From a checkpoint of a small transformer trained on Wikipedia: 13 layers, 3467 steps.
Each number is 128 + 24 x the weight over its row's rms, rounded and kept within 0 to 255. Layers, rows and columns count from 0. Numbers have three digits each. The size before them is the row's rms in percent of the matrix's.

# layer 9 MLP gate, 768x384, rms 0.0907, rows 128-191, columns 288-319
102:135138122128110091083069127136133137070095133120126126108143168130128125118150118132062130142144
096:141106121125129118109094112114113120069091074105127137140134144102093121105142132144131147117122
102:140084162129138089103143151135138098118136149145128165147161160133119129155121127167173113125113
095:149119112152106127125155090148145123131135109117117146103130147139124151129153135140132150158137
095:154163143105145135117127101143128115163142103136114127186109119122133086143105154121139138169107
108:109127135118141192120130154131151141095090144189091138169109077159123119168104076101126153107153
100:106080143150068145154103131125114140157103149141111122144112145126150120119130112122130085172139
106:140137142075154129113103153109107125138144108154113145180107126152097139136145124129131131141101
099:140096119166149161191152082132148110096148124125107112108132118111123159129133107128097144119135
095:112120163110107145144098117120140158156173134137121178136135166136122080146097118180142123122108
094:164083161110094117146140116133128148102125125136108142169116145121165143134132134110171132130117
100:148150118160122170133137101093118098127077160107144135143138128137150108110099053086133131139123
094:097115119120109096122175151086122132116169092184149144136119115165150168109078129144137120139133
102:145081122150104109102097149134142083143103141167135114166140120114081118090119114151098089124117
096:097140130144095143139096150177110160100121153119147125178137087130095177127119142121114088143116
080:188183122071148170159104135112150144120158116127168121144137159177140118167097112130141105113146
101:162107143104092126175150128142094147133147090199146065155106145128122143101120137130112134150154
099:088134154104150161108144121099121114137111143123135150106131093183126129136113113139113154129104
105:123138103114117121098099068118144158101167133118093134165137124123122144140134100168137149126106
103:121140132139166129127107122139169128140124149133115129109113127105156142126129163110111142149147
097:107143134125093117104115138171116137128139103143138117110105088168136127132100130108147134139139
097:154139146127075091163110114113143142092098098139160111101158093139136150180103145098100138137114
102:091096110111137171119103073120106120107134143116102169158131118145117149172126107102145115100131
098:180105096101157135125108136130125099132118129087080159108158117121107129134122093177160116103088
101:132125146112117077160072127119119136184100111108105126153112115127165148147110081120057114086115
097:129118153118140077113105090126134101129114111169142105133133132182119120175136112161148164126077
099:117148186152113125103130126144138120141075137177102104099177128143137132121118139099141106103131
100:103134112139091136105146123138113155143171152164129143139143147131146086137147106116126172134146
100:114133114123110131129125134117171154178153128117135135141151108121180103122147110134152107163141
094:122131165159152170116156154123153145117129104170125108146173130065148170169152113129102156135124
103:184120100117109107116137146122122119120129102114144134159120140107123106127117085141136090107122
096:168142111137158098126161143151120141156146134145122107100088095122163138087097124087148138099143
100:077115142177128163130090132112134069106155128118096110135106104136120144165092137108156114165159
093:198159136137092149147128142156136137143100175127179124074126137164105158133112126123117119132121
105:146137139111115096149109132136125189088119143149122130156113165119165125138095099099099146099137
102:160112104176139110100147171112137135144159166140097122132110143127148100165120120121139156071104
095:141140136153107142133141093103158082124124121102128153149166161164114140132154154092147150097104
099:099126125168141121114131114141095118113133154159102111128107123120120130107127121087137150127115
102:133120142122122119105104157119134170107103125101164116102099145138138136105177099135124086084098
101:107170123125125112113102139143133111120151149145115140135091139141146148146108069106154161143133
101:104111123138128111097105137158125112175132107162155105174086088165185137080123123133125151117134
101:119169119113103150117142120116175115130151124175115114177174183097126088155111136159102144147135
107:142158126105147144151138111143147105175156108149087149121118120109175133106062124149131116130100
098:123106120133117119108077141105060119118141128182120129118094182149086152150144121133145148124125
100:113110056155100125102136118121159101086177134160137124122134135165148118142065133150142146182111
102:104087169119126110084088102136116070104129124181140132128129051130086150118133146130129078150141
099:157107145133095124123143165108108181124171121141138088127145152099110119122154122185128117105127
104:131132159128125116120103111153111138125115148145109110103143087128098115137139107119103110144155
101:180127136134112104147102122127191125126120129144095142131126118117134146165134110072125102128126
097:135135115112128127109144150088109148150160114129138079124124117141131124125158127165158143130136
106:133127117095134082130147144119132129136144164156131131154142148105148085113126123134131114153110
098:145119146080157159158119118126112109145082150141140104142150098139102133087108115144112166155125
102:108111106121138102113137136120123103171098099104134151127127150145133106150137076139133141130132
107:099127140116116117102175146152115134122184164101080135141107101122099120178121163160090104173115
102:123144164135124187116109140093172153111162146131110160108174100090066159142154148098138133133096
103:115147143149175114102093140108134131117116134143099131133145149159135141118104150123141106117127
100:170133178160110150128122151110133100103144127120133087144118131120143142104152119128135116127156
102:121122105145157105148123105106144082144147133128136098114108082091131128122091153159123132148152
098:122101152185128162114100103124106107157153115103103138127081113132128125094100148133122128140132
096:109116119139180131109109147107095111118115140145085138154123109131139123140123134088133118134154
105:117129134085123110085125118140127126116145115174136119146148161100101114134129110154167138118125
088:121094129155094101135154070068126123101135079155101159128161128107146114127146131115152122109126
105:126115149142178090102109153116135129092138114155126142121114154134129105124100108113144152124122
106:118150090116148117118149102139140122135089130136078087153175106124123136135175131145162155124097
# layer 9 MLP up, 768x384, rms 0.0983, rows 128-191, columns 288-319
103:146143105121126157120112128143163149114094156096133120142123112111097128102173156114089125127097
101:102095122185203119141143140119124169106135140132120119101129162145138111095119148099053091100136
097:083092123103109123091132153107104123144136142152130132160116164093147128088110146114154133106129
093:102133157134138147133101104135103101140128128179133163167134151133125176113151156106101110126072
117:132093130121093098147196134115122112131171147140137161148186109105096161114162117152102144144136
104:115097136120155100150163112124100105089133128153132091097143116151121136113099116092113124176129
102:154155137118150118099165126162100101116128116106138106160173151096132123112105130105087138111165
101:149143122156180125148157116118139111115161132145134101127138110141127136108112143137129078123156
102:158140124129134113138167124152124148114169135144066153124070107132134071111158155126133161149118
097:123107160155135123141099113155170115109149152158115112111116143169139125092132123125130084120134
099:112120137102086170132144134107115132120152153115142120129117097121131129114123153147098132143157
100:147159103141105150131186136124123138121130118141110123142119101151117104144125099094130128147184
094:122169150150111160164109168097114105122132178165115140122143107127156125144138149118137124168105
102:151123131113131140086127138138148136141150093143120120123111124109134115145109142154088112119110
096:102092099101118195128133131147101126142147146129121157149136126075140121144133151121128130162160
082:129089126205075131105143132098126148113148149144115140161159141117108108166142124090123109156147
095:140126145114155160103116136126126061099139110126157120069119096093144128144101115148116122103157
100:139114142127130146114119083165107125131150116116101115087144106118117141134102122126167118151107
103:125131143100141147145141207099175139129127156108146129144103105103152116157147099123135151145147
100:097100132128113119117131097134110148135137124104135158141164128106157134144154126161133106119123
101:118124150057145116132156122134104153104149134123140101080109150115114155106121145124120180106089
098:120112141077230119132177140118087121109133151139087149158119132126168148092125114138155122133131
098:136125126172138110144099104134126106139099109117082155097137169091131086117117129151140121150096
103:139101147122154142090138106134104108093100136097096117157157144137101080151118132137108141126147
098:109110144084138134097130157099144134140130125136067129107087118124143081153128131163144120127158
091:144159126126147112104126168138141138130161126125105114082163106112154098129086119113093157163132
096:110126113104103113112161125153169126083117113156136155133143158075088136123096164119145158121060
100:133124140123123150130124146107153150141149102125150170124108106159152135124194113095091137097170
104:189118095111111119160157148117140080106166096129129132092169176128140139112140131119160170149167
090:127141094134144120088102109150132088112155123142093102121123142100125103126136149123137164130121
095:141154140147160138118130087136146105173164116088133144168157118090169119161110106109089124152137
095:117106138092138131054119116126124129086133113105123140118129122163118128136132103166135138135117
099:128125144157133145165135143114110125140127143089131122131104148129130131060116098102137113122125
090:101111151157107135142110146141138102121098101121151123161191145130126098135095101104101140161126
103:108096136118115140114108108104139103139096133142110122090149125125114155086114162206114101073117
103:154139174125142120151123147091110167119072118117085110142121140156113152100114095124098127097165
098:111104142148116125137140155142110097128138112126110126092126112113116073120146110085054137122106
098:146133142128157131151120124082129103128092142131117114132148179096128119125123132148138129103082
105:128153150127095114149136123111110104171112126144152083115140136127078170148152100160166183135070
106:111133148091169126105111105091131129115137131136158112065124122117098123161156121124115105159126
103:095070106148133137151127152134148138160152125161097128136129112125112115106139121159116092122134
100:121112152074156114166100099149178119134134147120110143139135112123108084079117178113137144145132
096:174120201124177106145095125126089090153132146144109136125114109140119100136119123162135116143098
099:115112118086150116118143108149107124138147119169130113120159119141133136078159143106117154127129
104:101123130109114178118145082111189124109159108109150114114145121115160145107124122088120118115095
101:124083140113131169125113128107163132126104103152133143127136140167127120071161167142087117130089
100:141127148163165137102138162129155147113122101121140092159111140100160128144163138118163095115135
101:168131152146133172123112132108122094105167097121125126147102165117169127153172116103138130092129
111:135135127111175156111102117151122125133144142158114120106137118116157149128110141115125145133131
098:150123152176164114137129116119134135149132115101114107153108126114152106141134144098125112136154
096:137098124130145155099114142095118145095130130092165154135133147138121158157069129089118109109106
098:158120151105139121112088131160163108118127148130129076106130116110169095123137121175121111139120
097:126131118154119108146120111170097119112164187160151163090112115109173146196116158096136104122101
095:122139134098124114092098124168117145156079185133126122154166116140140108129154133163152098164116
098:160123173130138122150165146132100133131135100120147145169115114161158121115090104130105158111117
098:166139176176128116134144107121118115127128145104132112137130160093126120148176140154152099135151
094:104073135145120129131120154146090131125116170131114141137158104126105159162152149145087188140125
101:119135133149091085135113114174127192137132091183088159161151124137155122122128104165097102130144
099:119145113135137128102170140148160071151141146159164080138161081088109143124159146109118116175109
092:157118151118119111131120132107117162123112154140120122183147112120149135135147106107138072167108
105:137092132152133103129084163118112111131130112125116127110132116140135111149127172119090158115179
097:122117124109125143148165177154107124155070161143106104075129133169117159128148153135162126115117
100:145114123180115106155116102140092133092130137108188128149135137147121125119146122161088143087110
105:138213117111093098109127127123110143145097137118155129176092133099148137143110091093149139135157
# layer 9 MLP down (transposed), 768x384, rms 0.0711, rows 128-191, columns 288-319
099:157129100159141069156089119153092087091122148123128170099121138121172132109125127166136097161103
102:144094115171127124161096121173158128126131131126171133157118110102058155102129111141097086132126
095:147113146144120165156097130146111111095086095113144155112143120146144155128150091088133155144124
098:113099113122115152133141125118168105149117071116175104093122155154106127103137118118145139103165
126:194119096099099086125132163108093111161090146137137088164161118124163131103120158139108160119145
103:117080145162121123124140146164115127148131138111122125108092126109115102104153137112109130081129
100:142107111111121094107159111130110072080130092125144141079161123115112133120159113128143113152163
097:130119116122136107172152120143122130143142152161077094116114135093107143111130109154093088145160
096:091127097145128131119159127153111124138143138109116162112123122167136125143132144093081139096191
091:132105121139144154133155103148122149130140138160095087135094120122132140124137125116114140085132
096:122132110102139108141149106100142128148115128134156122125114166116117120114103111162147074164121
100:130119127107093130188140092146136125133091121153151092140085141102112147119117076112127120131154
095:133126134143109175077090143158181110117157154108145142142159164142127134128125085151101135167149
099:174124116127146148107104110118128144158179111140087135123108131143132114089153145141120075148089
092:127143146110092134129092083129132095112145109069096158118142146159112127148139138148111111094142
088:121136126167134175134087146155115120107144143126172133120125133145127137140124098148111132128146
096:116146095128131157112161143124135146127163087154124115134114117146120146114124154164107090079101
099:084066097076085156141162112111166146139109123159118089161116120135088146141145153125158140126158
101:147087149135110102147110104102111090102142166142113119144105163146116118142111169157093101142121
103:131097116190087109135090124138141163120126113110110140114126093124106173118125165136154140072131
099:116114048160110117138112109118051099122118130157130155137106160123139107132118109141129114148134
103:107112135117166122093140141121124127114115129136103157139154144105136125166146100166190118140108
096:151172103142132158107097136124146159150130104104122108117107156090115112061134115119140106156113
101:105161142166106125134117150137107105154113126142098106147099133119100103117142170124132119110162
099:155110085159155104118116170145116173112101117140152086133102095125137113142155087156132149141134
099:155166104099116112110113131127113096133122140134128099096146160146178130133114110141162149192109
092:115106126122138128073131147132101167120183110074076135085123111116120134126128100144146155153116
098:131087130080100136156166105108106159112124139157132143133134089126125163166107148081129100116136
103:145112081136128131161110161141130127166173130112137151081137197148096091152120164150151155107135
089:151123151152081114180130125095153142139140117107175152159121143131114123134118129126100145128128
093:123110102151109140150115135148154149141083142149157123152136161119128130131103141145091127105102
095:121141156145144139113097140099095124136118121129130145103149102109133108160078147136118131145169
097:144131105071164155130121114150135142118121132166161105155139114124147131123155094142155086130076
092:153160166150099118150109125140124143078130110116144139142098116122117161144166127127127139120135
103:192134136145137159106072081160130145159136109173175158137086115130156112138101102142129142106111
098:116109149109119119142136149158096130091141127085125141130146109151085095095154142129121089156105
091:110130132154093113132166131159176117129144077072101134130163118083149136161141119171174121118151
095:125141067125095141116121110110116113157127147172147167156126130116133113132097137112122093091117
102:141124143150112141138139141099082078121128077144154137139150118117158116156146124114147142099122
105:109179128128122090118124141116117165142116127142121126086130132160107099129124112148117135119112
100:125099129105103153124135134123158145127194106156084151084168131128105146113114155108140112171132
101:135056094147156125094121146115118118147090098136103117161123118142108135162123176121148139129121
095:141141147100088143137105091133127117117180136121100153136142123092122153148114120134142119123103
095:095117117105139135134127145121120112077140096138130122137120126122134164183135125152148161081156
110:156125103099165133121142077147179109152205147089109120074145096095132104152187137103130092104098
099:129093136123120125080136130102134138094129133136131175139143112175152122129121119141108124126124
101:143150122172152196133170155120122151077114118157118148164137118101118125135158137123145114129135
099:156124129140128159129106143111150128123099109119135130092142125136157122115137145110106140119119
108:130137157093148140130115119136112109164120133100123143131076125141147134173138104162106128083119
095:120141127146124121109130143121099105120124131102116134143152118121152106114103125134113099149156
099:090106173134106129122131126113144141164122094092117141083167090165138131148123121089121133132120
096:100104123122129091105109146145140131103101107141133126128169098077101093135107105124116127142104
098:158129138125136088155120130117183109142157134084118112101113131099108098138125106115175105124175
099:130139146098146123129127147135117115162096127144085133152143078110129120123096131098133071136130
102:139097108135087119128142123125173126128139102126134077123150106107144139115099132138163153099112
099:143122110141130132106094126117126157103156108201096117116111127141115157079116142140126064115155
093:103154114147117123122134088136145120141142164109077117141124096127127167161120117141117147144158
102:095116111148127135141138138115111135124119157108130121080166150096144137141130136118123140168106
100:136103143102151110118123150126168101164147099145095116110109139079114101119128087135151109166134
095:107098127124122099164136163130105118134114165110164122155070127157124121136130120116137116133108
103:097127186127114124163101123130108107155133122136105113161086108160110131112114149148081115092148
085:119146102118069101136107107145109121087162101069144119158110161096129138140090128119135087164082
102:135145119116151137113124144122122124161123104101186129097117102086176193128127191147112148111145
105:159125134134135160094177110136132159160115107073171148141120128110118141095118139101161143091111